config = dict(
    n_layer=8,
    n_head=4,
    norm_place='pre',
    positions='rope',
    rope_base=10000.0,
    parallel_block=True,
    init='normal',
    lr=0.000883,
    beta1=0.95,
    weight_decay=0.13,
    decay_shape='exp',
    doc_mask=True,
    train_tokens=151900000,
    steps=9272,
    dataset='wikipedia_en',
)
Each number is 128 + 32 x the weight over the matrix's rms, rounded and kept within 0 to 255. Layers, rows and columns count from 0. Numbers have three digits each.

# layer 5 MLP down (transposed), 896x256, rms 0.0324, rows 707-761, columns 128-255
118131100089140185109142102159135083088154098113167107116094187089152123127096080124226093141183091110081100105167091090157204126093141157091223115127190186189093065114174122120115111110076081153203178080212108138146136180128155113103162127116163114207101106063206165123162154085059183122111069137132144125129129185116104124147138147151179148182151175088157135171129122165157109139090
131093123176129103185159132152159110125131146146090174148134142132097090130104127089144097205108129126093157135132083187148145133091175139150153151177134147106120113182145062133128117088138140133056106129104133137140129147086078146147134104137109133069097072125157160105100108075119147101111124135106119150107139095178111080125176096125093142093117183163113114089159169139166102153117
170098166127089090135143159115188112125155143131120154059136138116091065107129158126132090137108106129136108082078106100105185131077189152110132136154068170180101124087151146111127139146056122116106150174107059108088144132123074040088132136183134103154107116101085114146188124091137146110126123124121160128101158094168169164097144121104098117161147105131128145158149212112106093172171
118109169093107110134144172184109112150163092115151133092109119160111087120132091136110143162125139159147117097128159153132149118130116155154105119171112038089121105167095176157115153164133102154085116126140151139162104162101144114101149147162118127127172098131116158169098174143152119131142154138104143111137144087063148101156080100133095108156154132114126132112178123178160143170111
152108059145118117100139120161093118070084080108164124082083112076178106147118088101123202136090132139185093038127085181151095143142161111153145143123074190150103052125142114128153075161103106137166139168128115121094181133107173136100137139091174171106114118129122135127149164128175187189118053177105131127099086154100141137135149098137157127129168140139065195093093168133170198083074
124202169164136149124160196158099150083105119108144077148116138113157125082156139182138117130136105122146110120124124144121070123116077125109060138115118141141120158077148147068093160124181104088107161129139147130108151120072159087126202163137154108133088098080109158131122098139106072097125134137086147060126094118122160064130142158125072124082093138131117087137119080126097101145083
137138097114197181109107112143075110135131119123107122084044129100172142162150176108145122106103137064120161168102122152117100081134093128096154132058135106141121109121095151155140098097142109108151170083142085098124120142113123132092047076116140113140140081136096179129133084150098201152151112123089053165076135105084145166147110121100149146093121173077105067148060127107136178099176
111151074139146161157109121118188123139156156138110114152113102174046129164114150164182166110166147142106109157104149161189136129110128134100062179170119164117103149148107124116113129116193132096116127188119130163140138129109104185126132173112155118158181194101152108106157151101165191107163071114118112132143053130106135234086093127138134128187116126129131091090128105154155145156118
147096127138110146091155161133126105096151096162057098155039115183127157139158110160174096151114124150138138099120114152151091110121101133091148124153124106148093114100150105102114123117154118122124094153087154095142086148100126089153148158139123151107166086141110145095147142110112105129163072099144115143171166140086154095163099133205062064121138126118131140131111117147150096159182
166080134123065178138110180136161107126136123192145119145148135131150082117164127138063176089154148143128103142114190109136144079151164176077162085053139144148206105134159139124140138127125146167110138106103092153159186164123079132154105151158087168142085157177085140124166143115071130147137102105101095151111159146145098175093119095155135114133150043107092079136162151089095096150067
165191098131141148091124122103098109128077159094127156083146091111108091185093128150181140084134143151086170084085165103147177155160103121130132129136077123113145160106131109120132139084121146086177123115139135101107096130147156101098071186145147112114189150127166148101148146177136143099135095159079123127220156089052138106103174149134111086141129145135113157154096147152086162194083
183110149108113078134186088065193124131153101115116133131160121158119150155127176158078157123155124059143170157157132135117132152174138125125135109139100117128157116156129140107132128101109136057103113108105141137099114129184195108089115058107124161117160178136135100124201110131152078141130098173130153163093171097123130182150097101084099117166080103170102180144122152153091108100153
123111114147158095052133108120149108162095170187114189115141132130056150136140123118115098155167164119157149114160125118126143149108105132151163095134125065138118093150182113062102100079070090159136153168128123161116083157166143091140125098164167167126135139119109140135098107101170171107141088137159125163125118122196080097101114106061140167108100133093175075128153096164159154138146
150131133129154160125147106140186136153134132105090139193118109138180176101120181139166121118148065120079117075079133151166130140140071104148099199177191153097076110140151150100159186173120068134117131072156152102159106145111165096166150142135118131125151109115127132138093150123101146174134067121130105098091081096111108086162125190171135123154109111128097159139076178170143165146109
069117125134184146119107116113119126118133128130117143189155147112157144126107144111143094166124128172091149147170084113123171131149123172157135130123125168116149127163093125072108149108160122141220139138151122143097122140088115115113144084103099097122118186146136084130128130116103105099119149082151149137134104114091172132080160118101166110117145111154128132120132090110165114141107
124075149151132147139169077130115137115105023134064122071108174090124172142096112145092092138105111096082181105116145128162136164128100100177112102138168141115124193133197182157104108153124162168109091149163072124117094121049141161142094157108108145150128163110133094110105100112043149082139113112142126108147135141072150078080093104124138031160080143143138127129095152166184120113132
121103098170075110093151124130134116103161129159143143153143150126169104141122160123082157089152125098098122125196114111129096109103125143172100108134152138153132083090181130082100165140100141113138112147100111164131192087165101162149150160134129075089091151164143134127112096107130115075138117076147082115144152173164180145139146157115119127032131157098133098135146165132100106130156
146174122079171141147086092171132118069112096125113111120140153105051110148115123143113151144071121163170133072157099066115145087071135136061145101165157158144154091081144141143159152149100163083129128142175104152153044162157146171149141100151067116092084078150129077120139147126121122129130099103199094124132149186091062140115160087153153151114086093107108103134169115128133099144153
147158149163190143104107167178129149096159110105096147119180145120170144084088168153095153156143099178107113066149125140082122139160132068107136156112114121122094135126129153140131176093087110157123163121133125109137083155096184214147084133169139185145124124156066155088174117121176124165142159134098127093166125114109131072116162177162140146094133157133116166150139095155119130105080
175150130117125108081071179111134172085151139138122133136175120168167127143129162144127128167129175118138106137044115150140177146146123101108095110166126116173161130119097070177126130137075135104110098175095108108108123116130174097147182133191080094121123182085086170174136105119119133131143058028141098177131111049110121068141085134070166132093106102090112140166144147161080120119126
132077145136124062174078097149129125121106063122157081114166156187137121129131076139143112104130109159151142077148152130091136115120120088118116110127126126140187148117156097094150130153148088148117155164052093115167088113127121076171154120106172113176103156047182135125139098124113165068142176144137121180109174107098093077096134120103214159153068137148095128120126118098132157178143
150113154202159142171065147120152122100130141193149098139121146143067144128136115151120131126127115097151098128150188059114151082108100116140149090138114099161154084079119144127080146133153153098120115142065149112117077075130150113113162138140113111148106071146159134205093138107090152089094144131156176136145107118097120061147116102136149158114118135119104160127125096174085085187097
125174106068143140088188178178191115149090187171104162148127093088142180160151128108103099129131091199164189140147171094153136107157193160119151114167131141066132164077126158129146092166148078078083098164161114125122115139114197062137163118111172099121089059086104158057171081071132126088149089080173130122207215166159206164111127148144150128137122187135139164190133094101165127130147
163122161094160110136179127143083094144145125065116156124141058130160088106147136099091122057142171148130147163113173101131133134141160150108137138157132123147151132078104132111178144155146180046116114135094137092145146129155123118193123131078141114154175140136144134154188096140165074116138101111083126147162149167080083140147101142176146139146160094104157157158121111064129092110030
100153126129036128129092134071130130102124113184105139153108090108135101146117160070143125161143121105082131110116150118147141143156186139159139117113106161120118172121189119161145111100117107145140140190158123117133089133164135144119073129126130118142160161140116130073136074093120144104157139168156162087076121123164136064123094130152157032159105126133109121174088108160104118119150
093089168157080109090166109120146091151171142112115104101178068131111132152177078200122152098148199178099144197098105124122150121139092169125108118130152138116178133114138145198159140095111160134117144188111122122166087102186138105084109144176138144134148150087170151221070115151128086111112119164132121186151066069172112070180177128129140107067134130185093144165161173102108137170164
158134160142109124137178141119102171107091151093126146066147149056204120148141120129107126174111127111136071121117113098111157143204129126173111076148038080164130180169149144109125102167089116091097144151147138162113160166100163089142163157087083157153143115051155151171123151100068129143161137111181102160045117148162064186076079226137153130127175117176146144186107129129066149159081
104096113150143118102089127128141101131083095113053108119161101156203144154145127113154081163138127196141153121093140126127105208127151144116134136112109046124145072132115114086119145110065142119155162163166138097118150161155116085135151050122073184032162162100104101134066137164109123171107150195076166168208135122123123117137116124137137109174128081181103189146165128159047115115122
207093060114158171084110127153151108145156134116153154063178122097139123134129107108119167081173160170197171067153157150139139097131118117172074110181127120156111155113117125033145056142079099126127113105170112135145132123140108127194092132144064144099170141144148133136072151123145109143175173124142096057117169153142132186145129136073066129181141165095152111191168181078126123110156
137113097081163135146174144037186090111155144086100131132085144075136130171157082128124058088104133177149121100104106111144108102149094134136143099113108097163113140115148136121130131087126149142171064135105056109121173129175096117138088159120067163153087110133162109128094114112122094101120093139068184102162111159095204143167105108132164137140125149142089134141155168076129120080141
187142129181124138126147139217084134149185136199147164154101156135111105097123045119103133148178144161139093099132138163120140120118150129028128081121104156096159137097145042059150091101103159096152165076119135159134119147141142075125071154113107134155135138172103122078133120143177140121151135109149123173111055119120113065088118155145130133127113146138154114118116080131134127113129
069097102141115126068170132135167114123134133132151096120170139117111153152077121150135092089076114144123113051110151122105121128102186075155124116113114161126128113133150153117140157138096130219157146130061151193137126180124086132120180147042164142101118095106111176133133124141088151172161169137145126162202135134130149120178160134130167135137136110162173176143168159072140171171141
097137123070092073129175105130120092129116127109194106134095082117163103147120119091111128055161227099110115090140070059112145119167111124139075091143119106128151088057165149146153118105151130121186158159147103116112196105112105090130118141170061110071141085143154117078141124093105114127182142111055127117160139228131077211123130115055103167072134129071189069115080112071107105160164
105054180112120162176067165114159143125132152122115144149125135055145085078121165119227198149152162140094167073139076125198150046108177193109114229181154146153083079165099063126090100127096116169113087117210137147159202153124134077138180117124127105050182226126133129125096062132143146140112135129112134182117132148137117120143112150155107121134128123058145098133146171187110187135100
111108122166166129192138155177125130088108175132160068182151161097150145100110174052100146132113065134167143137119181139130110069125066127071134147066122152187145105115112109103107097145104102145135106119201161092136095178151209176169184135139152107132089100137130128130118092123084143153110134140156130124139090166072150239149109111124095112173208150173144147148116190155130094092038
113158195157075157152069162120091147143142148113128143127089098148107100143112122140071173144127176094053144164119091123127117134138143101175134132126197113122102115123161168171150100130141171159097125156169128079135148105051067123179100107144132062153143149164177128083147177159118134114126128109078098118085086117222102187124171226158129126123138135154109057166106108162113060133138
150089175163127156142192140149101142178110141200124127131098152157131157064129083086106148088151116125105133113097140088144179098070111139104194147135187134141083082109098154119113173125176091141103168098059103159081122141179116095114177103119114184069072161151081102108138124163104162136104067117112151141102082161114114108124094120141131133070139115171128120153166157138145111107131
143171118077157093158095115133126110117118113132118116100177182086136109150082091092139159112113050108071133097119126133109154130158127095205109189194133180148113125129206088060131110169113099139081153156145126106107124140093135129137147122148130085132074144086090149092151119165140108087179095202082120047128123112081123184097151125129137128128114133144153187142111078162148149084153
224142108151119122119175094140114159098172063109106092082182134103109132072173127174150183156140103092148125072166142157134101127108114089135137109151120135135096132059127189210119145087108146107164168084140141147154133147112157111163125085132127136137090129171194145124093144121133121133104138136161120117145112168129187155138134102127083109144125114101098100082134070139123127110215
118099140101167126129093125137137133184071163093114147165081159135127181127164085160124146127132075155071175147158144162212171062131211185150163176132150183086093173083109096056134130132112072103091140130131139112175151108104169111132151149144139219131120090117107106101101149093132116131132112174150129063109218139085118089038117159129123051117110160083134169154113091123170094122123
116116205112109138128092175128125116140101131202142142190070193144107136127156118131118092075184086185122103154167146146093112164146189153130151116130073082165140177099167120097108185098118125138094101141163081069143178151110027075156143139089166135115135101103079156141071165105163096073145158094061092167147117042155196127080157106117146136153099096125212138141164108139171094150155
163118147124134157138155095142113149136160110146105123115120118156081164075063151154101112114147119130106081132131151100135173163148187083093099107210131163156156165101169121174140081126109132128139138046105113136130099122104118124109119156110122089183126078123085099155099121125181172144144115183109121167101098172086086107080146089120096156179147111117127154180097110135142188103154
168099098099122157182107142140132106114180106145100179192110104117156131133099043099081167155170131157129144138121134167083142118115116089140153170112109135064133147101163063102209078114070092117137102147141137119137104188070119152125102130151149082156167120116106122090152184186134105082122116150125142149157129159136129151140171141154130162135137141095109136120125086126127097147164
087137153170121143120162123159135138120125132117114094116112143137085159132092157133169123158123117067116102216074151145130129139142138155111118164137137116062163074141111148099178128125112099136084143178145148147143143055133113095100144157110147158117143108089161147126111110143173143161138080097153155135114137131149109142079132057176131127118096161075144155093133102133211102152140
130081156216105120186108170148148162139150132178124145110088144121109066127061139165091146149143161146101097188131122147122133127161196157165138195164087130112129083170148111091106093110120176087105098123127082146132123147117082093147160146168096088132077155114128128162070124116142155139094151096089078148128079071192179133188069149128179117172068159159173125112088147149152170137178
117160087066104093130195136119102109097098099071146135121172151110176110159120115044150151073168094185061156112140177110122132164126112079137140098101072115137067057131118141158089139143102164122154131090123135125056134073130118128153078143132147095089081105167090090155205144150121139155149098124145155073123153164116070234123102139138145146153159111096155092122124141121051040140068
143131117155140045129114120116134143148143149188132115123108136093137096100115168192073160144136139110144071136116147108102115184164151098105151113158128157134153088047166108123064087103147195079114152181118137178093145073143091145030133165175168103102139119082123160091132146118072201034166162125189090204116118143178093143139128083086133139095110174142143125109121138073134160175072
061135149037123085124112110098093027085128124110130087164139142122075129125154134099152142114154091122079098103056135140060157154196097102141123120057159129095147162092098116132160138148136129074169148098194173056098065122128130175108094153133146109105130131113078056138179133174097081121037100151055162161142149091088136119115091146153184099106090083114133117099141120093153094106109
066141176087131140132111171130130098154121138119098163189083150106171161108071142124141115155099155070135134179145168129061141126137134166162145159124120157098120152143123171114156162098121137087152183126162156079103149079208110150125089159125124154122102130164087142086118156098131087086071095075178109161134128096176181003089186102177112165125117123159146121166139111125129109184124
119120059134169156141111161173113094188069165124159091166138143139077096151098201071125111082124081101111131045166113160106173044074108109116096164149181095140108144177147167150150101116146089146129117138095123062098164064045118160138145176094183086188152103152103135129140161108131120220071113118102173094083142137126165125105138176133183161161140139101110151131119143160115148123123
157112111139086201179125157086120153113122074103185154138136100111158080121132127131109143132137185155098102081221117165154159133117140051142106099137061126116162134123145105079107079126154074148120152150130094120103122136158108087144130183124157154132133125139095146155103147142144175106153087154117101122069161079091145051104142172117117178147053138148063161144137162153131142191137
150093098148173052131172113124126143120128153085110132130131183126124077196156127177130124184142122135124121179136174124097136124110136143131090135064097109172154111138110118163188126147087134146104138098168146157094108163126107082091158101130088131125104094103185097097184092140047155090106103168164162161145164094197114100149170116181168102184137119121158114179150135116106140168118
142105168174114178111148136146103144089165109084123161158158206175176157083172018135147150123163112135127075141151136135122125140148098101118149162145102126161076161154151146099112121086142150178083171161229107120079078075170185125112146100164109160132056109070081119181149127100161130180119137171053141154101097140127160082152191099117079131146115118171127088132136098143067031198053
135156125113127094153143152146172143098093055088124158177134113158147132201114091154132125116161092068178113053166123138120081137194172190157043159151154121137146158123152165127103141132106112113137090136176152126129130088130161118138168135115087110068164086138117132155118118100111164166138132121089119063143127112138174194111138131132153139129183168152183108063031103134138132086132
118136139121130169095113192098108142124160113168109133162138132155164127118178101131112205064174163111101075154074138071116136111125145079111162084144202124193197119128117152111131139104094169173121168112172084081142191093176061162160087147177095133063143121119147178144108182169147103133108081136112084095100134057098167104119106095161139161121093112083103122176121101119119160144073
# layer 5 MLP up, 896x256, rms 0.0421, rows 708-761, columns 128-255
119168123128119084106153128128172110164153177124115121108067119116068198132133174130122100080063105129158093099112081098137113113072169191109152202094156142108170098170147189183119169119095117124092150129142200150161068192121137113148133121112068089170098135079102149134113169144079135203075118104135113083157178096086141185208143142093156119139145198137102152122114126166113140103145
134053150123183139184127088151095108153126119136106115128073127206151133160155160098173126087080106122114085136167120169171108115204119046089081171102164142137187119106158104171091109108151139157108179091101142101113112158120190158099138104108050103180150065141163069121131145093149154208158173148181138123145128085155140151163140000144080108166168163223177096028209079106126143104126
101127114124191130112176139115142121102163142152073135109133174127134084109109123088110138123101140145109104182110154134130091125123156119106185136123164155215077134120132133133153139094130127104100179083118124178120137131143110147156146094117130143083069148172171133086175094154138163123108182139153111127107099105129120160117127107186066154121132144087113121086099113137110105139099
119091167164125162101117139116129127104140090155075185172074141145074145154131139180131118112133116109153187125123140181176106106151144165110146161122159141107153096074062135139193156075174123055090082093153176126169073129104117109118116138146120088158154119081172115175057119165082101092106129115078160146095199114102107143145109099175133165190216169120134155146149167066174098157092
084089101116125089138107055094135110180167061138127120146142095136147091130111131158120145191120139118120113108129161118101103149131155146172121067181074110134100098117138145149172100106124135114166066079135116150132049139094137130133066140093117146120149117150125113072152117136192128151111131099165142152118115118183136145119128110116130175140154110158112150148126111154168125193158
109110137133144041141110161118188143088064114142085169126152138172126147074084127128157124175126088167159110108192124113131107137103154129187134138127132116182159078141160089104134152123107119118084077152095132102167132177155093098166149132084068101170133186158215103155130139100138042098089112110132152106112119102112141090140130117110158141101119110173127132152117189077152110175144
138087169132136143160130112134132108140131120113088154093077184132185166176132129046140180093143153150071105145094087146137074087106130080146168159104143127158073126193143182147169047093127065126097149074106147146155126133115124173116106064099116112186082117127130082125126058121104107126024167145114127188120117107147118136175193067125150162115149161168112142107170120135132142125171
095125143130176147125160144129113148133129119108162126124191142112142101097087074098097142144137113105148076153158160099049155163181182126179155173122091154147170131153072115089169123119091153095155152128149102164131164166134131131130123122138110137108185110124121156146141111121157121113100157118123138154143091125122123131145161120085171153181091080142115103092131148140132160142145
105086160104137109117180135157196128191117173127108054095119094144127162087161128061145085080132110123124097133182161116165130071128196131109178116113157125109105171181080168169128113093161110133148130162100132135117085164145174166123145113107124116155075130131148069188089143193125134145097150132109152120151150151103123175131088145099106209130141177154154103148124119117082149091192
126125125132098116139193099109124125156166118158101112147088120150110117100149089103144083154144087110080127112158155124075094068088150096151103095126185126116145079133105162142161172185134147138144182101140132149126184166105093134133167131110137128090106139151148134135130122098110090120144139096127163126170136136229131138175114125106135106094143086095095146131075142151126115156088
111090121064144170149096125163155111105058131117145091094113122088134084084077137084196126142101146105057078111174140141100169108094095114165133138165188066114170145178097140109126153089128094145205147114128132116131085185092129138159115199143068190130085069199099135140147089124112136157144161109078174133184097101135179160117133143152099091129122087050131132130140079115117140128139
116158088104137110115141153101178140097184101064112104154150106134185107125128142149176116084072122102132134171092153122091128143167160119193108092165110168122161104097062193084170174174155102075120106123087138117081115117132148094129139144141106127086091115188141116143207160075122108155172128127102198105180163116154108161134153121182069141137130142138089161128131181156122198164183
078107139083169079159141150126106139148123114140143166072156119156081136109135127105143144161165162128101144117167155128071132156089175073144148067135106131098139145129112119212128118107143182098156137114117156154139179174113098123066129094120161116106117079131131150154146081104139134124113140109106131123160119125174131133126083103142126139171193110159091082111131131150120135157166
178140122063111116176150142130185113128115128107115188083123089101084100168130112156127145125154104105102142172156136127132118137117124150123118090109123126103129142064151162196113068132110096130096101096143143077157137130185113139114084178124160147118108091132153130118141117125111126171123093133141143120146149119122103137126131095143113135119110169116165187153118141163124150119106
085145172114110123063118140184120143160142196078083159133129110136133096122134150110138158114141110122160179135181138157090106143175173158104155126127098122162154082073158101147203139072176150121146141112101119095075124134132115122099187147116090156092133120118137138165120176118148089121121146143072144129161126153188072132097141118121100211155104160134096120123101136175108096125095
126121163118137126180101125123152108145090057130102148189139080114104094125130144133145094146148071179158134164090157160136132152129145107128154149106107104089148173135103131183104107136182148162118171161112157123097075148129197120122086096067132156126136072085119080122128147097135153180157095145093129149172098112094112119106110117180136141189098142101108202138127108119135104134128
094133145086108073117125132145151189110082135070092087135105099123130185080147181135191135132141067093110145091124125178136074104126150108180158131181109180120167175134113059203176105082164117065102183099095130095156149127138135104095117102077152106134104157169153174131147132145213062217085153159097098107126092104139140163122123136121154127167165136148131165122109154201108132093094
089106146079146158119147093108083141101131190104078092127051105103098121153123138149128137160131174117131126164157137116152142135142128100148119101112124157147205167155187085146139087120204139087147134188093141155139127151168098079034104178140133141125173137120152103164122137111093153100113049118130142101093180141101146138101065109145100098124111077167146125144134141146077116124103
068133155080137111089161095085123135104113170116099183170087155158112141130084141030159115119143118135119133136118169186177088127162162128137160143105189115104210115150136088114123124087187156129134205068091134065166102152145133114147098111049161119141104140152139112147157152100131156143078153113107095080194198090112148131101086043069078193140173129118082181060161120150092137091132
119158163137091084119109115146164122134185162097057146121134083102108140121116208143189119105131187105105151163136074109130098110109159108170161101154160062103096171107101171187123090107134168124140156123137174161119153094139129180109101199116077156101177096176097126109108144114175106169093154130118116096177066113178153132153142140156072158146139086133124158118155095173146137107201
102125117129150095151117164192138122147162155088063159164079153138135114092113088141134137134114186081122162136101155135136062136140145091162187195088221164149117146132141148184157124139145132073132108112122089157129192105112113176159144146146126171171119130178118095110145101149179144148126136103109129080121109145161168138139133134112120118137172133136111118108115150111118178140132
150142151113135069102126152181082102152160110076104112070111106156139111154190126148139169165075152106096137152155128143130101164130124078124113105181111128165092154180074098203077145112117144106139152089123158081168179164116161110172121138107109126129121101149129100148094133195185123146109161110100149102137130182106146128147078125087049160171138145111109139103123228108125138097119
122117140095141124133093116114144137091161124132113133200088126126151115102069116130119127129127107136151104155164122127088138131095114099226100145133139181124149106166109116146112142108114139191149112130193126174111143195149152177097150112120139157098115104084091164132095124023117113171097150192109134153090147096158166153116158073139154162118157224096089153114078139149215177114162
142149154086142129096113125163126088203120123095133129152101149143103129095105168111095093143094077104155126158117179123149123090091136137170117116077156105185191113146134119171133165100107161069107110115120131138119144147088167111146133101107114142067074143083097149159114156137120114160086072112172129133162209127052123098175136089116134164168114123155105161108138137132107156120086
162139119069148111128071117172136140108139124109125148143112127107141098119105194081102129159085121065118091145141099117109107167076141095168182120109145128140183108140152119072127127178126141161134114091154095116083125142155099128150129147121131103143107108161108146102170172119058144113130091113167096146150154126096153160105075064142160125134101089134156149114036172142106136078152
128160126115142170189130137107144136170158150120076176149140082254061095092090081112123094129123149119079171111152110151149133149111140122130094133142172122098138092116108083106103167089120131108098170117121183099145015094122128098064111136123144147118099123193182089096160126098102135149143167127130141114141109118101117091112070093163128125164100124115132133136142136119143172145103
176131107084065093138105079181070103147117141053157174132078089138079029109117176105117100110187146079102164141134084140079133119126176121140118150171170119081120129089106075161140100108137150116139124089121121056136104139108139130110113080142147085125147079153159152106088118092131126139146094176137127126110076134059136104124126097133093153112118066165129127087147115130109145109176
062123203117123139174118124075113132091126134143095129164116143116109128082122106158198160172136119125113103163141082174135117130112117128118129171083135174195159164176136142118093200145119134123156167123100184141167131126123175165158185175111109153164089116144132137135148154121104096127095143165074126148149081122102134153153149114081171092131149172152182197095140136153152107148093
092135145152144170108108113143160132101172079101072131188109163078140103124106105101105155154093076108106196127158189172071125122129117170113144120133161168124125117153155147140108098129155114086074158103145161183114141141128122160102148174166126126108136120138133144103123083152147122177156057145224099105109101161164117222128103093150053128170124130120155118121131138178124150116149
117106115123154102138157127078148154164113172128145168164139121096125126137113199182140142117112108115141144128094111162133142129102149109174142163106141119189151160087064169119145127083157127171155149129133113125148112190117144136071158117152145088057113130144144150148116154129144099109151125226106137161186163141126121123128156107169113118186152114155093130140138149175136116126119
120104171139196169124080072137088176140155133124099139152141142165144047090128127128109167142093152133097136165139068090114117107156096191105163106148155097103127140108127110140150160088141110053126083097147116123098097099097133181114115159150080118149133131117125084066107142107144122144093137085124126127080126095126124155090143072164145121160126137139158111083167069094148177139127
109138178090147151161106068106130056170109118086080108092159129107049152146139146124128132070158079139150177133120121127105082072150110096116150087168142105141167126141152112135156112076117137112138136101108156083176069125105146124082090116104123152181101079124178145174086104156120140127114119121067116193149123077090112189086069074080156159149168074129169125111124148198112143161122
062111121158133100112161068171099140154096155055128056146102098116182060097117117071101162147137068130161117127090080036135116104124188090099126107115163070074109157145172127141149137134153115110142112136047107097131038142063110149132088114095045128172094138164161070146104096166153111173105198157109162178094072080066140162125097095043123142141139192135213125097136172118080143158151
169092160103132101104105108075143117198141147090126149106161100139132075126152114121085156154090119123102082136178095076091167199187095069102140032143159129092134148172094186114161142091113170112143185065110172084104135129131116161093089134080126131077228146144075111138162179060099122146129157131113190124130136106121116121135079104090129148112166094102140105072111108140075133093137
100112100109167089156096086178150133121122152101147129139157083189123119160141172112131174175166114132144184117128196117082135086068157189123126076134098121142123149087112138071104152143196115122139120093118186146098085155153173160098131217124134165101107105115123129139192129097076094154139089114192203167121174149082075092091133157116084112159120119130126166124155177115150131172177
100137091135148080161124129126148136092156099109092114171150155085105157159123107116169119115142102157160105141164134156155150173134090081140090136115101097126185192118135124140175098110131125094121102126122115082181076153076136113166112099110058114166170110085178135127088143130127102161141182150149151125154145102136147126121129112076123183157103112113128168096111123128138168126157
121138213121057163161135110104116122114117166177102161144118115148091159183179132124144093194109130155137157143158129142178114113109091145150135079120190081110142165084112147167116118097164055146129173146130196151096140100120117177081075123110094133102154093132140099159124161111143130132086144132179142173136118108156100130136190110114075191104123131118113112078101102142132128122137
065112104109081149134097121109130081136095142109131165118119138164164106166139152141090116103091134124119103140095150155116128135131140187128139127077158151082110185159125126118130121127105137165182142147129141158131091124105123117116092132183140137079125133118078154145107148161108080149091120173159101163120129085108115136118094138152128072081110155199096148068138209144117154134080
094127128124051129142137081195136083091125150139149131168117102134066122108150095118164087176082159068137115132156179104127153104152092155148138109097107106110129165086160149163107132096148129123135143117111134138155031153046158140089122146144123094077131096048202073172098175147061153135133221114167246177130095070136162166143119101164164152170133123126154070109123157083155120144123
112051173100125118158090085167158150153116084140154169127094124124094159156111092147114194136148117131165119125124129155140082145124082116123094100079160160160118083167121127204066127113146118102180165076127122115109161145114158145059116120157043116164151100137185124113115213109101134106108158152175104105142127136114176147125136062128117157098131181190093115075084140141167152147114
126120171108135120219145113152185172124130115070122122122124164117168121119112135115090142181109111065155146131155139104077135088126122154144127116112160080111159086112128179081106120140170181136138127174151121084115141145199106102133144170161054155071124069142143118119150154033073084111113081160131148111152135086181153117096125130156130082121071102147103133103117106173145085143135
133102124133124155133132104165142120155158139121131144129150143142141127091099156225127098124099096114151104121089140111178128132150082122162109077106197137148143188109107109179092153149186062103142119085155129136157170144157138190080110130172105118126174107163115109182122102074090146216151175094174134132136090123086134113099109140108092113115110140125146102112113159164181165114138
106149134066149110147158073181148161179127153102153134116121153162112089150110141128129133128146086142119166123154120156141124134136124081116139137146131115165055147117149176114162185153125089132112079085072104085158064124101132138140153157133097112126100146142144076176153144115118119136116173128100118096161128152121110147126125172120139146100160095108133065116087157169130123113123
112098124123151091108192094180163130129061135057110121137131135187094158145158160128149094129069110110116118133097078100110118102112112122107138065088087101114145161076169204157183125106114164152122121107126163097111066176139191129116094092142094173172121108096143095089152137121072097197121252136104138144113146151088159125185083085135161185185168163144194108124147112115193102172175
125158156056145094130166090145163083110161114142137126136118125169120147072147171146187164103087119146160148135110080219135072106118101112110124131105135109186141167110076096115125127084146101166167104135091077092151102137134205179109087172150160113097175111126127121096174134118077074108101135120116124106171010074136160111141165126089147075179106068188179135159118184126200167170163
086066149170092073078162060151116109142102139124125141189093147135143103085140126070174129112112122152149118115147172057140102109056152159116159139096161149085126178150155045131131119107172148116113079107116093173104065171125235134083130056110064161127109100165173135096135138122121109137096144054078132150109087089124110171211114055091122101098134189165165101128073131147117153141148
136082152100080115185054125139078109125214201099107128081156084143105081120069142069151149159092099081088083096093071084155125104083229043137229168062109180178136160144165162165161084099138164085168186109111157094131115127091106129187091133138139117174065101099163066145120114129135142165179136094158121161174158124080119189183104092115054159171192117133129104081131094113122149154087
178101089132155115139108096088146143099098161130105103157151069140113125120130112141192127120131073138124108149087138128173151170120153079107171147139138152111179179121140146170101148140148116072078121172089144115235061136094158109136138113093161123124165055128189104159080171134137127138193187183104144102136162103100118190114013149124109137122126137114160138054143175130106173116117
115121119151130091085145096069128106118168092058112177192156119170156140147137102111182146149138174155111130198133124173116134121141162085134161158121104115106115123112155178205114162111087171133136068097116111097111113154128155131151105114148144179076150076182156152159212177095140071148148160135176116150177163137145163149184152146133062134071133085159116137094162080129174146184094
126140107168119157201147146150122159155135104040128129138071072132107170148171119090125177202071084135164113135103152097117075123151096175097128064101153155101174075178178086162096087109187142093112114072120207160115065143084126140086131194190092158100094143130158096086126116123106090176124156131138118079114170139128098096129114084147132153056091132159129130118126095047166148155138
078124111074114174139095127138109126154172142124130123117093093137139140149151103106114134087137123116107170136146155120066075112110133083133172120115166111117091157177103131154121159077147138103133123085140132113114159119148103200136132166094164141125127161169081154152160146076146149179107160155101095117105145121090117116158124111109088096093169128141063122065092126121111119132081
124139087140121137095155167116139153085084116095166173096119060108101156034148157168214073157138142138152117117101170135162027164101141144103110103104111118072151156147135111090150135116126108128161135139109130100162116158147141065058062142132182131103110088112144174165130123114126107225106135125120128103083125143135110174138148124082117166163127168137086174112138167137098150089189
094118116108137211134129093176129039102213143123148127151072103144089122093148125104154136138096150129084143099098216079098174059146103112138168116062127151142174120182124146101140162150205146122107158140103064172090139115124120173118140185130110183086105113140097073165144174083097072105083116157152141111148127175112170117187128170088137117125081109135112157136137127159172170137126
138140159135096118107172129114143132122103176094115150128175090114096075095092122133158077123104188155165117156176122183129106118110180072110154168046181156078196113168102137182182210105121123147118108086081136156135117135066132081107097128117188163170096105133116082173057095125091122121142115082135119166124141160148132208142127171121107203073192121140173132119116113155114149095091